Weights of a small transformer language model: 5860 steps.
Each number is 500 + 40 x the weight over its row's rms, rounded and kept within 0 to 999. Layers, rows and columns count from 0. Numbers have three digits each. The size before them is the row's rms in percent of the matrix's.

# o: layer 7 attention output (transposed), 128x128, rms 0.0663, rows 37-47, columns 0-127
# v: layer 7 attention value, 128x128, rms 0.0478, rows 38-47, columns 0-127
o37 091:560439476562536457484450461470504569482506512502426522490523446475527491441545471523484513494464486503409476601488514499521550543491493461564556495500518528452507542493475513515563469459577487541490410482470459475559490472496457499506488475592517520572508490464536437566443447419488486499445453490496453446567506521581554546439511526529550505479525498494546516517490467591512493497511
v38 097:459462506538466474435467486524471476467495509514496522487484451520473393477515523532539532462469457433508542499533543529528466497510496557512450491469474502533447543566510495498540497516418471539541520525552568510453468443504517437519518521512520497556501403480481542494445469477551573499462492506514504431425422599514439508499519476436462424492448469539470559486426486565546421484475
o38 091:452504490466496470526550498502522513537471452544467511472552482505499570518521481509493473497489526500504460472541472487511552529491500480451494520581538480428525406412536494493480479493533494440461439457411470436555478546524490536438421457469536465464493601522501420511472480506431447487522546431482485584475582430517531485549453468478543508521533514455516449492585444509505540521475
v39 095:487570461454465428517472511465520498544448515532536521472542454464464492515553515473518487423560489468401530509489483478553562538505525400527442509536479577498451472437595492531490478426541565449538512524510462510452467478573520498533534532541559461525498483509497504482457493398460488499495535431547560513526469551497474504505536564534530474505470497516453452528559536431537463492493
o39 087:495452578496524583437545470534534541506546502506456506482463447523559552436463444580526541579492505518555471491511526509449494518443506595468527516512532449497520544562474517440565519572439448519487510494429569495554558516458484452455478473501526589530532527530463501579508481572500529506488488545482503511507510470543531501500493450485424550528539490468562554519515461535524525542531
v40 096:437521488511516512525452458556458489447531535560546492445564521487518512497433476437559418554402532489592515527519572518441525505513567498477568515563465517523494521473468499499478473471457518477515435495505527445491467515521453531506490452537505482547500458415477533519557493511499497473507473476507507496494386438588510421512495547551539497580521564484485514438534442484525481498525
o40 092:592470513528444582538538507489558436533483483476461577516432492492549495527565470509511493487532483503449581413478472517502481507500456500514433522470532506474504493547516509482489541528495486535533579500488451526499455483493552483523516569477547506484462519568555437462464519473492526529480555559418498492505585570439544577533488477452432494454442461485550515542419550489512497444529
v41 092:574536525523498507435455515451532485530416474526472467520528504578434545524488458461543563443523510543523544519500530467507459476480427510420422492470509479496474491542519527473476520469518504430475467504476457486543538513424507489591630521596506515480465491431522513513477500502477530511501496459445441435493462463484485476482508518507493552510565558454495476465576426443473542468475
o41 097:422545527509473542518470469502486559473547528476563508473440530454552520544488512470446505520453467511414421531493490487432553545520522482512501492544517526546518500459471506558562543500510498570545440513525536566456461518517550502510399416449475536556549512543448455517491537537522410462440481549481586494510516479491489497528480500447483504443462449525546524469489605537484507507539
v42 096:476499484466550491454494519479455458470465402497517477515508462463473500515495420536488499524553611481525446594526531484450425541531565499506496529494455423445497473491443547457501484530500478509542425525526455555458487518505523489489474608431499451507438539436511511535444507531532423475556473516502461478525445461586498488494497478512482511514513511474533541457516582495446526551438
o42 092:595525464521458446572506510494561503507536547468501484524455561555509466480495590522489490482421468502518505424501487512543542465434451495541501463500531555530508484483563465477567489458509561537523536468463513453501512455556498491460504395517521534547509457525489478460492454470506553576470512441445490507475506527398507536474556538516585484488481511468386486507465453474543498444520
v43 096:490556564479543541549519434508501563580452552455498455511536488484487529476495483425499488453494455461518503566470535560469488406510495563502456471502472470547532450513516508516464548571534524523518547499506468482406544533514486537459522467452510506566516533519603511487521453560496529527486505554457502525484415545538431489534475420469472405502442499486489487581469544483495461539518
o43 098:537428471518491480502433513521511501452515473499451520547525428526532485471505452541482555552487573506448488412514482501511508559524504488515562564511465533422458576499488466493492468423479534496434421490489499614556418437513496449481469545542476513472458466476433549505482537444503478439499531463544509471562576517509537505501545509541529548472562456537473480470475498482517581493530
v44 106:445479547567582376524501509490443428453460431501465563466555482526455461533493545496454486450459502485515471448553466536544561511502468565545464558473477531556488475471472487471519462578533522496489510486516503466542517538440543484457440560521500465446575452520462540449520455489478544505531494472501530494440476456569509521525492490539440456434424479505502514526446454493523521471546
o44 100:591530508487395547449457520482555604466506511470471440542523539420544533485520431492532470501540500551525530535502532441513497434511551431463540447537571469406486521516530459562465497453441455483498454504456497497450463479484448527495518506485477493525463538514574442531485518532480520524491546507478441421491529508465545463473444501469576492468535526528540495439499568486488469517515
v45 087:486442408488560498501535527454505544461569451541476489427477550496585493518518513553471537548442510503443536516481493497462537538463396485544474497501590533525462524526523477575503488420417458530500510552522517500533494481527489469476523508489573460481476555473479549500513527522527492441535439516501562563431524469543470440457534420542439533497524493488517491443455493531471566454496
o45 083:505551555521457505519513534487465485517460457528551522543548507546416456514411526466453525483531469453575517472528498512494492422525610495446541495440422439500492491488499511432454562570528554487561502465488461452477508515538524514541433471470427529509494493522448517466506527462444498580483520452518448454549467459469499554483484562446547533519464523494447524527516501482543403505480
v46 109:459502467595511476427525530548495555564516507487506447463447483464532517512420517487459529490504525517561471520410519444466524541435454519446533514470490552518486487485506488478494477517528504445546487499475487546435487448547459496502505474481523472498424489510514472537556515374486586447592516537476460556495459506531501506444496482498445460584526522463526375496542500491455472522497
o46 094:467521554426470493510459477479532512471470529537536512518526529521487445497559469467536486542509495470507493519562468507535514475509542450561426450495478477521467549589499498503498503496424538556433535538548476399589528525481542500507474531515478497462577483488456560478498491601505465556407525502485559442524500472473460459509512500476531551422494490545469596514405475477487569492497
v47 091:475486496532510478536500516492497538493538558493522541492510481457538484461480464448470488420515500476431497483451442463486458506479473563517517520463447465509500540488515501439417402471464620550504456490484542469476532428580421438527519513503484448521458506473501512525487459481442483508514494509408493453426464507490479489401422550492543516464522492466508541530577457520425564546517
o47 082:524535474457559548510488460527502564478477494539469483510428537569461538506481507522451516539514511477487472511484487545471509505478510454488452447516568580578442440427530496546571518486528391432464528497511484486594528553430521530474496486447529502508508443535461489482477577537520509483498481497587456525618492462494491503585551499527487515470483557511482440501432527483500524528457